Each number is 128 + 32 x the weight over the matrix's rms, rounded and kept within 0 to 255. Layers, rows and columns count from 0. Numbers have three digits each.

# layer 3 attention value, 512x512, rms 0.171, rows 0-213, columns 448-511
116082144118109081128130156145162166156144103146176177157178123065122155098120119126131112102166145174143147135162118106143149083158179165172183102111145176117106158133134143139046147068143130
164165118127112086143053096110148122136126138119118113121056151167160104101047076157107097124124132139174185143132178097073137176104174150176062159190125115081108208158131133124064136157138099
135124228100138155144106149123096179113214085154074095147115125144159136147139072080136136111105100189085188107103134137130214149131059163074138156135123121176150072127138132113103083148080159
143180174100202091146103101140105158133080134174085117152165115171157125114123104149133137063156135123091123150146123096137130101084163132160113168106100146135130143148201098184127125111103081
109137189113113150129107120114144168132154120165159145135126083124133158143195149084168123145077112111110141153139046138175173093071102147121129131148127083108109107145137160118081111146165126
130090073137186086078111114153127137187112104138187117050129115105063141111116127121068144125149153115162107173068186109120074138079093088087152119102128158125149117123114096117104124069135201
159124107153085101129134144103205114101189133129130182143150051099160117120202128113153130130123149140182034122190112142092111146118181195146086071070146154140088164130152120058152154136152138
105117127123164172093116203050103140109237120111114114046073119179121163136161109159062122130126105140135142124149141154133154050065121160070160177140101136115138215165165114095120107175128202
104141129121105163111111132120084126162188135106124125109126135126108102122070090064117161153145110113143119156133061120152145144078112132097141118092151134116104139096152139141149177126119194
086157093194159139112052160198124104145059116121149124072120113078117117060102145185119177158150114084132095164107116135199151093110179130049114180114102130088117138133132089118151121193185200
175106066112114136086103144082095094151109064141102129078120163114132172141167100188107120105185160121059155137137108153138185136157152208168152117178096104165098112148101149085136141093136132
186155088146151119178139141153149214131090115130136117146123111126178133109153158112146141145155129105166156122089051162147178127104132184181105083146096121208137133104196107149113172180086090
116152116078098166188197136160184079140119167203187138142166120119105092125161116089129133117117098125160109152169108118143165190131141145153090113149127102122059115133141097120207166149064103
176094170136120149171080175128109135153089130133178151155142189098084091095154129101117090116122154146154128075150160097135111136114105127158167107167068127154152109105144090092143152131136127
150136130122127157087097105089139142142168128137101129132118086084081103169078116188170079198117186113132144154082169145133127153130130153107121165110093185158106103182163165103123148059130182
135137118086129111066083089127141100165136129129039042132180127149072123163192066097129147150104138081044161189042153108132141157076072118117149077147106145131071057125106128127098067143163180
127170126118107128159096174156129153109051124107152124168119142115184142151107102090143120091132092170082133102107113131099117056141127165176129121162152131165160098103074092081029067177055119
101123102102163136137128050137230112073166164112116127138129118107173131081168097102178113114185157105165191154116103067110159143176169095138150114152124066107148175155132142129174111126164063
140127111145133137201140138117100119147138156082114095127128162148143087081125174078184134078128080135099146082158088093109149131139157154145081165174206152152131125063107111142139092156127095
168120169166150141158093102127133157105169090097154122104179097153184113156096159117211117136165131151074062111083184129101109121191084059163079114138144144075128104112135099143154191105081124
104082151133146121123121123160152112150124071129188136082067165152105151135110153105110129102114114162181154120121104064141113066137148078144141152185170098162158201163145152095061128115105128
132125092175102126122110148134095084128147133127110171062037128198098102115111176147153116194125133104118152155146201131153100174201119085081095081087124026169101149208117107102194205107168139
131100145159139126168092202121177090131187122120113150090052135165154164190117146094172123113168126132120078140156091101160175134103113092134095095164174088150151112103069167127105132115149157
125129089069079105168133102130127132121106095140194084189113152148149052094119068175121150112221112084158169133116103131142141169193202119165128138123169151128122183110183132112160152157125085
164090076153088174092089079130109084122133138082101119063124151137148120068153130101124089169113132061130151130122168148128105159073183139146112123122192140145143110091140155156204086115120133
140187123136125172044157129188079135116108188172123081215135105103143076174205199149148121116159100120100057137102109176165157121154146121088107133118060130151095107096117162180184129145156078
173100106181086086116151117098127114110176163084085133134137128079118089078080109094123083182129112148162162159146152072073153114141207134148177106046155174133197175144079121136201147082123105
115093119151151180087159120155118171175139132176179082150207093121137165208161178124164085125118054124124073157123092155128113116080105145119082133116179053119163138115078095132086129112145138
079133139044126168156167166195144150148067118197163154116086127126048100096091118153106124101108091147089200073125110150134171177119171149106143129131159106132141048160139136150143142124166108
085128096074162084110161086152135063125118177121059090102182112158162102119144108114140121157172137050162066169119113086112160181095182140081103157159101163114114129101121138171135117092140104
117131121115051193160094128130127131078096104156100105091084149084128101109101137134137063206150089057124185096106128149137167180125059134122158089183086101170137046172124208105170127156235134
146151052182109099104057108110103074151090135155164117141121102139087136116167050121176112177127154088133100106070161056133102186133180098126092149098134106104107134209094236138134132086215095
141149166170139103112123109165181149163136112154161129128180121131090125101137036153102057091168212105055109137098164101074141117179189095133167109121154185125138124121130147185098170079076094
159193113083193171179161080131181156139110192143117125191163199163115105100122189158117142120145138124150106154154112126135128097111151118108103098153147157103084117061138135159193130137122160
156183115118140185162225132113130139141128135131088118135123087115162092140081156125111149154136165131160174193180104145197152110066129121102100176063095110122091168089156167158185139107155195
177081102107094149119145076177204121141103083129083174141092109110131158124176146103164204167149132151151156171080073101074125143087103196172109146137082156192083104088132116211074094073094118
095120181118201132146124130086107136134172189071084107126139136156123080160168084128137115099152166112121087109166168113107092154110115070092124157090077156092096129122082147113175113119104172
122170134142178150135094146112085171146123143124118088132100123160076140111184101123162126104099094080088184106148084160186136175114109128119136116139092099142116131147144131145111167129130136
176124110132109187084123083123141138202168097115148151114079166141131108091163147089116121129093146136110107165150124086154103119044100115164118159095147151138199251127126155137144140152119181
166174112140171138130094110143060147198065133045117100067065099175114054125085102172130105144108156114115124148104161140139095120110172044104138176056115176114139097148154153111137140141200171
149126156143153192083167119095159152107107147151076142119153171064175061128102165122097136085120144205078132136101119137067155136126164160120127114078217173154187117125150094162137061113076103
117176117085136099091057184126097102142114080138187142167198091118092147125122103180064107125140147110139130090108152141154123091129127134141147108191121128122134074129171108121101151116092152
106197130214139138104121238113092110124189128118061144235091095094147130150159134164105117139120156133084165103124148208178133127144048148033188165107052137151106072123122142084138100134130128
146088124123136157202189128114161118150153183157149110137200134071178112163095186119135109079147085120177067168111119192085123150090165155128108071121123121097127140154140181146096171110079100
088141144163215114105064116130076073169211101143044141157109146207110193138098128178149137112129193155079044160121081104179143121134104092108112171128155171108184166101099071170106119114020221
178090162087125077160133123103093077115120160174136123163120155168099115089129083085100096148108124151145132088127176153047182135162126122126144111125136175139129069178143148119124093095122132
118146090100073130224133096123191122075114175078159086112125119129212118087097113134160109031160136086232181139149087149167168145122138127139102060137204116076117218139143167171191113132155007
115108169102160150171098137083144183132126192150140109077130161177091130107113152143124125109156126108140180156154155133164134086089115181140168125149106088099137196130163136116127151132164116
124109177115097111161130105098108118148115105112142115091100144166145167180117179186146144130114138201109118091135113130116142088255085094126068129156155121112205127177075073079077104152107154
114137067095123060113132188129141073117135159143131116131062157083180095115196092067139121129159173102176112153119141129144187124095147130179071118094150122162140213138163135114198130118132112
117146141148144114173092124120120077108132117146099103147112142225152162166124092126158160081111084126154130122131171139148126085177089141157139078194120104083118178136104153153147159159042149
132164081210101169135153124094123090140177141136131141150127108159135130101071209190192103121142159181134078105169115059122094125164160098146177123050125107105091161129127162122145178071183183
088090085128142084118060118134112109127067106143156078167141097190094163098180074133143184120030169058115162126076144073096147178101113064160136128166101151135086115109114153159116080133163079
144105122136105145104099110084134046130143106012114192079101143095158200089138123081169045157141167126109107194177189104162175216114075085128067200124178097113150088088143094093216112142133089
104133129159087147148093111180041071142144143108148123071122164180113106093083156110106067109106154094132104133133182167175121175085099102106122157155147109219151076117082151133179179182155112
121196071078136145105114127159107131134104232155130085189160120111109079135139112120173152115112113071151096149126069158169141161130107182038097120042086151115092083136156176144134104192152151
129149138084098192159098087152133153143053131127136078163162127086169034136154100146135145076125152188080119175133097145146118126106147212221131080087148171113134130097134123078096161148127161
092111108183162155124115152053102159088131151181138187128138130091157122132189156085173147098092086145035177152146116130106150119081146143148174146089126072134161123160074111097139086154152107
102152154141103118107157067127165170157136171163150125134192113144137134191055134120125102143119150121151127115102156059087078108154126116142156182177174107131157141119135113157060101139122111
125142091145136142088140147089119122114110127096110117226113120051119106115173092126128159153125140111090138144133165127128118133082084138134113116144115140116174106141064142104078063122175175
127159173083123159087143141128083120185102186161144105150135132115111078068160116191140137167103128061168078096101166122202108162092112128137165106092083179071094186128182143139191151114141134
093092162123119191081172128243113169151129100202176138153135084097163113180177113073116106170175088114071214126081218164146113087139074148090127086111117081126165079128110139136095128141128108
099104111130140178113127184109142127128152131164126204146134114120120155113139132078135152099150158080128120141197101127118177149149141086032125099128142121131137080070087161088149131062184103
177080164164168137201174107108130151119106096108192149088082134137185099170092197082116153115146071147165129134147084112092144087156086106189098133189130131136140234060143098101081141168130101
042088100122076077130173106209075153157160094130120066076120132118136187168162157099123083130163169108147138194136135117141150086142091133197134150183120089164149159187081122079060165084122115
061073146143146145091124145135038083182060112153086073097177119081135093174167058065155096072090176098199089143116164112191143158143110077092148152152030084111090101142111209147132145143172093
217137103113147093142100166117177090167144079083172224169164062105193147106197224191097150112079101120095097122096141136180114120125127128115181105080128101125179149119157218155143146080122059
151106119173113122106100127084077090119094117197156086002078127161116069125181120173147110168040134139139082147112104169191113084115213191133085189154157190200155147104069149094172106107065097
142200079107090196187148129174083126153169094116090124038095050177130111147183105101146114187096087096073171175116210166165127106133099137075066161079118101073212172065121112135216169073130172
112081095104111141214049155172103148086096152067149096104106062122226187186071110180080145140141161119140147164133122102226142171113176145194095122100181152097140138138151085145131109180047170
176130133094102027111189100124143100150158109127070133154112173043121170075148091085104110144197103142171140079153170165053152087160116162105169160201071098101105092150138127142139168153211080
168107058106138143093081066084163044148138152099166000147166120107086157189114053065097148093195120077097120168115158097143137143090199130127116139067118184104057158143143199177144115054112186
098182076099108139199169183064146080074144140171086036088143118134143034144142122124100143120169112171191081113235149043142118146128104060080124214115227056164143182138212070120112145100250087
058083201105100115133179027118022156088152122130133159087116174120097023106139174092042131130098173093164000071117122101172054147181103060152130177188185058163199115114067107179175129142055146
152117214102124102154179106154102254161133060177222200202129173184199152049079053169180113186112141157175058124178184120127137062099095096128108084146110073142154164118085098209163117083087139
129160093042180087104136133060088180000165100130182162107132025176126124182168101052221033134107136082140113122151146000136164110047179094083067097099203211180147084114104112179103120086172199
114154098083149139104153191112093180150160095120123122107159049073119199079063018157082086119147126056092185079127144147084143089167092130058084160093139162098100176126177128084105115108187176
085130103129171099127122190093085118067136070087142099125110166122115178119124127104104186173138116061167133094052081145116152178050182140095148039144144046177126067084213053072175176184118064
179103097128113136138195165122113074175096152161101136133154083159124152168172135112133138169165044060235118053184181149136209128122204126213175025102118118157162133146151113090117154165158059
102122198102168088148175041169151092067102171122199086109161198112074082062126105124102168030091085101150096157098088069076063202147125093160148119127094121103084058160095117121037156113157140
130126169209143145140126056161171047162129152179109066107173129140123106127151099153177128053105067071161150022122171098120127106081093132066074178130107109052237112113037077091177084117100137
074094107116156091043147135119177113157059080164116129099158142054144180162102082110070061087183093144157151111166032142053138255136172073100116185133138133112112120088104192087125079106109148
150183114182078095181100110072177098148110193161071165122151115171099180165086102071110127120171076139176149164106154177114107165100158172112137097122085126155236185107149152133055121133179246
101172155149102121121204137104071106081113147199151115101075124215104121134086104248165153154119051116126121071189134130094117125125120058122163190172095074160092124179090101079137215110147086
101194108100039153187059054140119161068099080104135146141151146106108137089103088139102111068144149146127121146123173080170056106096084060126104087098174171172057082143124160155100098085164182
153129113200159177161040199124122188127110078148089147163093129140133130130141091223097198128158111173128189038096114089096085146123093125130140125156156090126154187082078180039159099155056104
187154071138157151105114059168155131106097153151065125172159072111084166059180136142147117120144140156111034179160128201054103116027150173144098163071131066170167084119244127088115115027169191
105139105157139077131059153111060134048122228172110168157155123101134206137137136156140115144135128157157115050180116197085129144138090138134089109138043166063123049032154112039098098129172209
114131189118136081111097093114095122170123135107113115208172097026111144064078152128175134090164157111091124213135102124176131082178112067101199031175134142147112060102175169168151150100130094
066126033140123154108145065107101107151153162166105065099125074125078087203059145175131119137135139175054155087235173176094152090202224175121126117041127117090134089104113140208168154097139143
093103140173020114148071151065131132136120202094137165109199137106063154113124110119113136243124143121121067156181122084190106178108147093200201077165127084094162079133135064189102149158202112
117103144140171159073124134167089174152109058150085127050082142087144084159126148109081151096023103120149157069084126041090184083141082127060132168187174105164074178145161141116122138158127167
161089143144197142137076108097072177122121118189109104159170167164090082130136079049150083103149164149163114169129103047179141155118131151127124100107093137095185167102190125146167082197095147
070091123173083130170113138079202195114164162115185109115102100101134119138040018168195100221134095063189143138163095132201072110118177195177149144174118141087106255211216171135200144189117112
066160179208206142116084118119179025125147149145221085152172073056155057150116072180127106160129127104151116094125162076179102125070148128135091169138168045092147085150148157162108150136195085
081131127166153095179092166158068159106068117119125065107093103112175165106173066144057134093120078114167112119102153079113096162149117162104129122165125161187171095055202152134095156143146149
115069097148128125102050140183166179126134161077107129032107212101135074098102096159145130081126104101154122137080183100152141159180141086097121044126152120076101032157221081114169147176196141
162156147138132102108121116094133149053064165184150142152136159156115168153125106154086136175067127087064113182157130092116080201064109100174104117128173063143114194119116120123161114093149075
067121195143107158104159091158130215117061122188103177102074105140054253096082091150108016045103082110200109042101120117090172212044166172157115079075158136139139069104128226080125078151200164
158077036084096127074088138090175098141072092184104165187118134121177129139146182126148168164141059141198124144194087101082117133065061053166072130068125082124148192129061084126054101141127151
124121148153154106114166139082058112117075173142134103207089040136085170062188081165131139139182062164056143065095137109115156171073130088090106180112127174128167159147138147196109046090145148
059083132137152100089161048155148101120147134134163106106150144113103136133157129079088099127107177091109048069161168099094152112093085094050121109119079150126040130127222094144187090082112164
085152196106113149109090079163086104127225160177029106152087099122072067164105186172123114118101137175114099167110174052120229133142083050139112027125099089103088109053131083128064153107163126
178130108124144199106145181135195159119099123214180072169131196111180194130107091074102194154155098156144071106086152109124114085151137207148140155133140146107148125114164128136134165065106075
132124103137070193105045137073102139128131052175076146148129157157108115189117206121164059081097206182148033049076162220161129141102085215046067094114132093127183137122171110044165091132134196
042183155218036109171150085137143119112190121115165108128025096131133077109159179102209043116115102129114123146103121111075170136086152140124079149186160125108172169135135075083166192127212124
161118140118163120147088098113242037126163147158080140017081206108158054119183154127203116072126078126157122207103129106136122123074093120173086154088111115102083186049109176095118129128135107
174159123171130138122143189073114166150199127139119064085088181106146122097037084199174089153137105118134114055147088138131218150118160094064146185116167114148147095132182130114086153140141078
187140136216140052122154164147124038148088211066080197065140133102155082165140187164118132096237127167211194145129200120042113202132082145225108128119079119050120081124123199119058159161133117
055121146103159110000204174153110218169103155151168182169172067110112137105080043085136099128069146104150122066122055135153110173100146136112169074137111146088081135115168071145193111129085173
171138175176118191077106081155030119153144161148135113138099119130129079141080150153113153114049142123135065057115109141044136075103147207151129133112141138187200125120120165088125138118115028
214126068158138113060110138189065126176093178174119122081086122095101116182104142094082171046160055149113116118120170201177177124151145113153170088113073156085080122083086077037086090211159167
109078135100094140181183095146165191133063099109163103097141092147178109077069124058088134117155128134162193119135214175115121085143192055140153137143155092137076150176067173121129066162184184
099140166152137045102120178076188130111063107145114110117157161151123171096162127134060133132141123210189113033195228168148113111177074105140132151056097061098102127091104080121095150130165064
158168099134167118162133140164136130144038158108089211161167150117081122110135112101126089109108165114092120166139186067124150134082129134097158125078142127218167190124151091147102130106045189
082173105137167103146122092051109161098144154122063098156100102135112125089171072058141079212169102108083126133042074117204088191226149151139089131061128105089200118131125182136132085112105108
141159090106132135112087130172152142162115141181092081203101083176113155132125146156168155094131134164102046097108142186155076182145113183128135134129107157107223176143113140125157133148104148
143162148105095207187133181110060138084121053139087142132089113138070157098169050098168125148130115150137103102118104135179147092165166202117110123084147127150126092161127143087150108132141079
188135103137065063168127108113105100193116184122120148114049120136098083151062157104117195117125107013138169217145191154163105148133092116101068144112111117127200192083062120107132148133203162
152212139099180195139108213113142187163099141157163182202106157115156117160160119238140116133126139162157113145132174158151137083115121147114131093081171178115124153074163140100143177075148141
119096076134071059125092098109129166138181122080153116157149156095072081071046121129092159044101132176120100062122119178122212125129090120111029144152191213133167145082172136141141083121141151
089092070073167110123120127211112143088105172145191086121218121077074149017073137156127096117132098088075115157173121150102081138140166121120144123175181115096066133159092074116106134174100123
142110162106068152104142116157080164155092107197085106142112098185091085067149151120152094171155126108115103131183102170112142146166174068043118112098138028168111118152121102093159172119202098
051071039121112094135031146100154169150127018161049123097166129157169128183168185166127114179199131090057095081108134086106120114130088142138092165124133025184103091132140140099132061154114151
121106122229250137122136194171092138147092157173037133115018080225125147122174168147121073087122106111119138095209038171134148125140112111092156179120133157142101114109160108101065218197099099
108168130164129049089153068107123172154158126099154177113112185144092124064083144188129059115106113095132111129121160114170144098142087122063086099125110103107176068083101146107105144134116085
130090096139000111049189215129091132132090116042145135160040133121106078154076092167144173149160102150189122036142096142233154077117156156158103067082169098171167166144138126195161076107103123
104070148154087116154126080117109137109090182096081208121121110082107180149078155067137112098126131180121030099095214072135178092141067141083137153113158194132166066123125042124131150146130116
080105105105126154144147128176109151129105093117090145155128150110138189146138121081144123129174141184060130135157180111123189070170125112109136074139203150109163071108153113102124116148084064
096119148120142124120207143116182084109142152181139141158145161148093113104148146104078144096136163104113112095120111119147128169094132152101132118111179170093157148116125100110153081161108095
104104185115144164100176138126077168102163133154094177146133068105036125090161135122128118140170163109108040124126099169127113156064106174118127100130087104053135160096164144131128124079098092
112089120142188156122162132086118146176137141132079131099076129158109126086069095122159184163149155135119121091088135124202074108143118137117133030106098119137139146117138145147098143106108100
090144124181118090119090194140093167148118143144119159155090146067169113108108093086151164128115121169153135149152107147126093158164118132151161137077097142148119040163161087137088142106160115
144137098151148140084198123118114096100113154184143115117126109108111059109120113129184158161085108147103115169103089078122156188115143148125099147094117099205098104117111115201132132114115158
079134131101139158141182141130120125073136095086118105134192105145140112118084127119108121136126119111141133097184137129100097090161093076145119065167108135128151148055140175146120153129147133
083123080085138155123123164174161107069075168125184138128119170108100086130128099144125155094082112093162059122132123124079156144198152183149118129137085158132165091113111156093098159147127121
117130131125147173141159150099127108148155087182111139103105184144148122105136089116157166108127156124185211147145121161122137159175138080102166161129144137132122243148133170116164109094158123
194166136123143102105123153153125132136151134184121134129161138108187094105128081122124103177106129095136112101061133099154173143143137087115085147127093066117128117105093116167105100118127122
167120079137129177122111113159122107123111092075170164179161140111139102168093150100159147108180130185146108120119093190135108126097067172129151120117117122131116108133189124207113135136136145
101124115099131116144103138161109103113150102185127107156131152129133195100148122130108097090205121133092124076133123123164153127142127186139168111136138121157148166106177148130137116116147141
145133140129148093169072146106108172062205068139138075177118141170123112122114150101112163182115142158124115163178158148102149091117094167116074102061141149104117121118151083137160121051155146
106101153154132130157175092135148087116130109143128175112143109106112175179111131149117106162126120127152172149152128124140153124117138096199113117176161093146114143156047115132121140134101111
151123159152159171165164190086156082125175124139188152194139096147151154030132072144119097105092136142089079122153135105138102133087129171192131181143089108152127144089100175058125107101098133
133139068104069109153108108104165142139140199066120110128203136134139099117129182159126161156160227143162171161131173116088158097127181181112163127140142130094096150139117154118092170156121140
120104118170144146207125120073148190160151177112146097103130143142142172069042170109125114117153130145136142124107162086137128108104156064174180125074143149105099108154162139143068139136114141
148120122126113115199079145131133149134110094068122153137148077081154134159111080094151112087101111160165140148101177084187113118134094101138158086118150149166119102122129125145096142127100136
137092128159165144089117174098158164123088184062121121098133087118115091122135148154115165145149167102111068094094109183102072107150105065074143168132133129140098144087142092135083114151117067
162074102147136163175139138089126099152134133132167138147131095136106159105152157110162152126165138129132077142157154170108089130111170143148170178174155116163132155120165103129164146149126111
158175143166153082106136149086131145112103179115167119083075151087085135107091125154153161154151192127139140125103111118135170157126127147099155139112100134128107071138087113136096126094163135
126141171110121130155152129109145116130173109140160111150112118099121121077117064169155090168153092076166086075096110100157120101083183121137132108114132151189141131112182183091078145113151133
151175111132157093118126154178151158116148096140168115196090138137135079076131183135130132102110144123212129090105177112195159091093163172152137119156158119124115114116135177105126112151192076
162131117146128088131128124120121093095127102172153119055123080152146135178153156109125085113110140144094065151140148097100113111128083115096121137103172148095130119141114107138145116100156172
144116145072143146149046148109111130117138136148106106116118197189144104147113149117136152150145161176101147117083096134105136125139113123080118136142094166083215100104099166096137100065123061
141106138126126166115126139123207167163125101152164139109099117117149099101108111159152105136082145189154153203118175130133091099154143118181150102112106098128141119152147128156095108108157122
120114130120141126114093125138061165127115171079108159107090204127173101122132149066117131103194184138092163109096148125091169151092152111161129089125109126114158118129108128116100107194125115
068104145068158119142100109103173152086151096084110127111112131122172129098056103077130131157132159175099082196158160170171076117140136122112129130113110133176137124089093121167143113103160120
145165083084113185178078087140156186139108132118096102143090149137103075145143126044168117143111146193181144101111078136138164124137101124200109121087096155171180091104169124098089120175120143
126111156223099141105131126100174172132157094096059138106090145181156157026140100145120109099197164104109128127105119205145091054085157096168128062104133152142124196179151160137124106102112170
087134136109096144087146169114144136130161115127153122177098124149148161137080051137152130148167124165146081131153128104121126108118122100143165160090167188201142130159111188120138134132115146
179096078074136162091139102146183092089101121113172139126146115149095182097105108093103183140140132164174055104159134184129123146135111122120138127157102117157107137142147161154159140122134147
102136136099185131183089167134163155116042126111113188186151111078137147123169122122100153078151089221144122121115075160153109131159237102110131160118130098087143111178162133161169077157077104
125096124129137129136172144095128127130128122111134135136093152046152125084141177129104088129117122097144048119126126099151107144118071124108088156115155170132118078080170140086087131159125126
131067157066154144181106110145150165139123139156182165137089164099164112106136094124142113129086088162096150124143133118149074126119094130159135158134119124141117152150133109172130147130157136
103138103102080104098129140119142118112194087205160158138160131129079181167034132046119144135192125173097112109128114052157101101136183087146153143096113213104088133122153132106142113079100143
168092153183154119092129113086095151150133082133219125190167157101125136078150101146099196099175099099118116142056124141125224147074113170190170120174135125136135139156175180140117130177127133
153124149139205065121088187121106180067140184165185106189127149112205148120196100138159133117136128151113120124113113140106117168085129094150082164142155145168171161144126115175108150179124141
140093104122144079149068163145087170115089150213124126145145125138100099090158140127119168161104097135163102075150108120143167086126131111135115155156103149151121108107131124156123095128166183
156066168078137114125086117123159141084000151108116139143117122129145103134110139118150110107129055145113137113169128143135125103123137097160115151183113125171123083129134116099105078151140146
112085176134130161129178171175116112193121097156101154116171126124036170096135106078130115136147089131139153134093071090103128130174102119111163134111144105128103128133069176132071109124088117
150105117154120131121108141137083118164120126147054139151112109127120124168172081193156145132077122094115106158116159176152135141102106130137101137112139119137138079126124140171121102162079100
127141143122132149192077100130105197117086151115105124118110126080156102106100074153104125169112143076135122134105104175132174108154213189107116152199178109105159092093057205137059123182131093
136159101083137114099087057189066078127106110123086128081085106149086113113152138072115140053108123076142177121099110094119190108166103124129130101107123079128155077193163078119180192172148115
165100095135164118131082113126109125103146102103131113194127100078147125158156136071183167110152086115146151119145119135126091121155182161182180119140109115132143070131106054091169128151107085
162129085153107143109054155180092153158096104094190151136175171036167108177090151113107090115091163133154168144153131071103136127115109167119132094122122136122163148150136101100114112070110092
101075092113143158135121187126102089069130133133207134118076117127151109094129066177141093155146156071123069135102119136209132108126086089186164133111130144167136166094139131174158075115091168
116149156122104148116174109112180104106119163113143112143178137082082109111080124128095135107131129140136100160186142151114127121134138125101171109141159104139088158107178152136135161136120169
141111125102176080162105137107112097129082073117082130154133143129136129143188093097171101121156116131119090114128171148128116149116168117167187184150119169140099160100117162141108104219154197
109150101197172111154110145127112123117092128121091086083117124142151155136143190141125110108151107147106102155065119109095102115105150105115194134152144085080119128094088150124113098099142139
127120108106110011119143127086132156130182138134116120151143057133137130189170133134136104153122127080093111138117125072175144052110158190149122072073054100106134087149101066120157121081131102
062086144154099139116220197139134068120125129130143141089106116121137193117095118110126089105151147139152156160160120141167110136129104159166087164105081158156154101158058151186158137139083171
163112114183149139095155155194141127142118173157151125113068154073096106142099182164135065160092125151108131117126133077153078139129128130095066112138113123114127198099168142095118177147162095
108087148168104096101119135142091136086053128097172132200145142121135175183162116112125185166154104137137113116161114123119092142114134122125081127108114111128140119087104096179138083098159160
142169099129154133068140105131156116118053180151095091133105153091084141143143134101173157117074096135091158139106131152163122152154089106084081122165101125148084127171074102092103181143122132
168141083079141181140118167172100117147182144148110141067140115160181175187080138184152139122108072143105097135107100144103137160165140172076127097121100126114139104180115090124146151147115140
169108157150150113079154161107134110175071117134116183127118136073104174153167090130149136092169110144094067141159121106148120133113150141127113173115156155179129184098137086097099113083185125
087121125181103155148147126071237096115176157101168097094100152130154123091141120130094105123114151077191145131128130147110121166163117162114161108116148123122124212094204149125139106097133076
114103133041095088121123132125146083127148163152157118142134084093131131138107137131159113096162110143150110162145151132094115183085161130133143095064122110168137087180171168141131117155148152
138115096167112123146114152126177082087139109131106137083125140167102124100084143157140112116119089214127040109151118103122147130192191097112152110110100137111094219150075075153132153192149119
128092089153124092161055131094100118091110108146135136139108094131117103183126133138139126146156113134157108115141145114191133078111104130202145179137106111170165117108196098141140118141102091
123128091072131072124143121155129119146105137123112170127145129129106117139093104118153119080125148116104135055113076186077156114139120137086104070105134123123125146144145128139104073105138158
105120087146140215153182147121101056089135135129150122102158105166107146119125092143130133151106135111116102179106094202084164140099116113176150118126123175131132131122139140118167080168119140
131090150097116073135102077134127104177203143120072098083114041190103187134121080072164131174166135102087081147142105140181130122118120141124145158123126160163160121113133104137173136109063127
083101090182136154084147215046170108107152100136148145092126113083131138179147098120103097141155190118107096145148181115123146127155199132144117095161111114049122133154096096081189164136165202
132160196140148093193089189133175126110124152136084181101097103130170165105128171127139097111155185182158079122151117097079120135162080139130169137221130136157151150095103105102091152141122189
117118066129088127146144075086108175146135160106070094051089126197178194114154136107129112188148149123169158189126157115142086095115112112132193139190127095163161152174085169157092102138163150
162121130113122167054114098165149086147091139102070123095096150082084057110053143117099071164179155127136136154134058114145240158188115150097127209079146114078107130142145081116109096097183112
116119116084132107145048162160149153043117071086180096152212137140157138087104140144101155096146158138168080125163059129133169124124187161170146107119174158048155104137159067151194143145076156
151141115191113115102084103157097137132133087173108198128139176123145103097083090189113120156134203220142066146202220118112090094144150093121097103052116095105085147189174145131129142206198134
120096094187110079057176105119142100130174149146117167125126127153134129132137170178131049174139142120120075073109151080049120128133181104076106113131132117072151228121136106144134130148113086
139110129102164097131043120064126172089178084057072098136134108124139158095173070105171166168141115120200123130184104134181050135075138180137109153117087131115155213165102137123119105154137168
169132178135126116219099129132160175153075114159064130158022114063099098121137205089132172076079097142036223121126112098146148157140161065157212141197161156132102109139121056070100087217073144
131076101147110066069138122116158160117175079147162196156089149182116171144141159161100067125144123188167156154101054099094113082135104152124189093122156154159183125165119155104097146164149192
157161071186178166028015044136124124110059165112079134050118179077176073135063132201106140189173129140153098109156244106158168150147144171099086153153115111103125116171132125144132120202253240
169072111144189084042228183076131060085140200202146098145109123077133145130105158101090181174103148126107115142155146099119187171165109123125208180252141130132142084077093117103184168122128129
139130111115173065097142109202072051079222120092077193132103118167182140106147140133148113175186149187168098077089147117014128090172069178106169104101092170114155147155108152109153170163119080
205094186122117110113140084216062201142085106162190131119101162178124070142148148124166182145081157194102176127098164143094143076191082121095168097129139123180123114098071100140070126154090084
129134128128121174078174221052156130091139138156141068064076064057160093099064133088153178186119158158149106175198141179129075159126127092076100216099147075188176155161101196035123165140174179
138121059218082136053123091205123120084195161113177144150130091071149143129158137169118078203161121075166125167149196115056108140159108108069057147069149137065156090155088173119126145145181074
169144161155132142130179109162104116174149172149115135085134075099162147119158120146160121129122101131070079172123118146121139143094122083160106162086197145145127160070117131110121129086081039
107122125156143161146162109098146130126160135105120222076171124069079126046090149038073174174117169128175150188160176116119109113135189178149138060029147140049194184113114140123114132148145110
109163126100102115115068097151135216130121110075086183118111173108077066170068175089101150131178135150070147098103045062087202138111142120078134096094068152146143077108056121058096090196138141
093130168114100109151145132163127149210095088183220130123151132138098146114130237151128156119130112176137186131133138135153188083086108138131169093099115169133166032120147136068115087092126138
179097127104128000104050072166130126104157182138138102141085154226097105104159141157164134154086165098111070096090071113171171103102136085158158124121123151162135143044113119074122111185165115
146134112089214055088093163094183132111144147207148107134108046160186062055206120169115117149183193118140041166195149104146101141096190133115095146084169159095121129129097139142168172147116115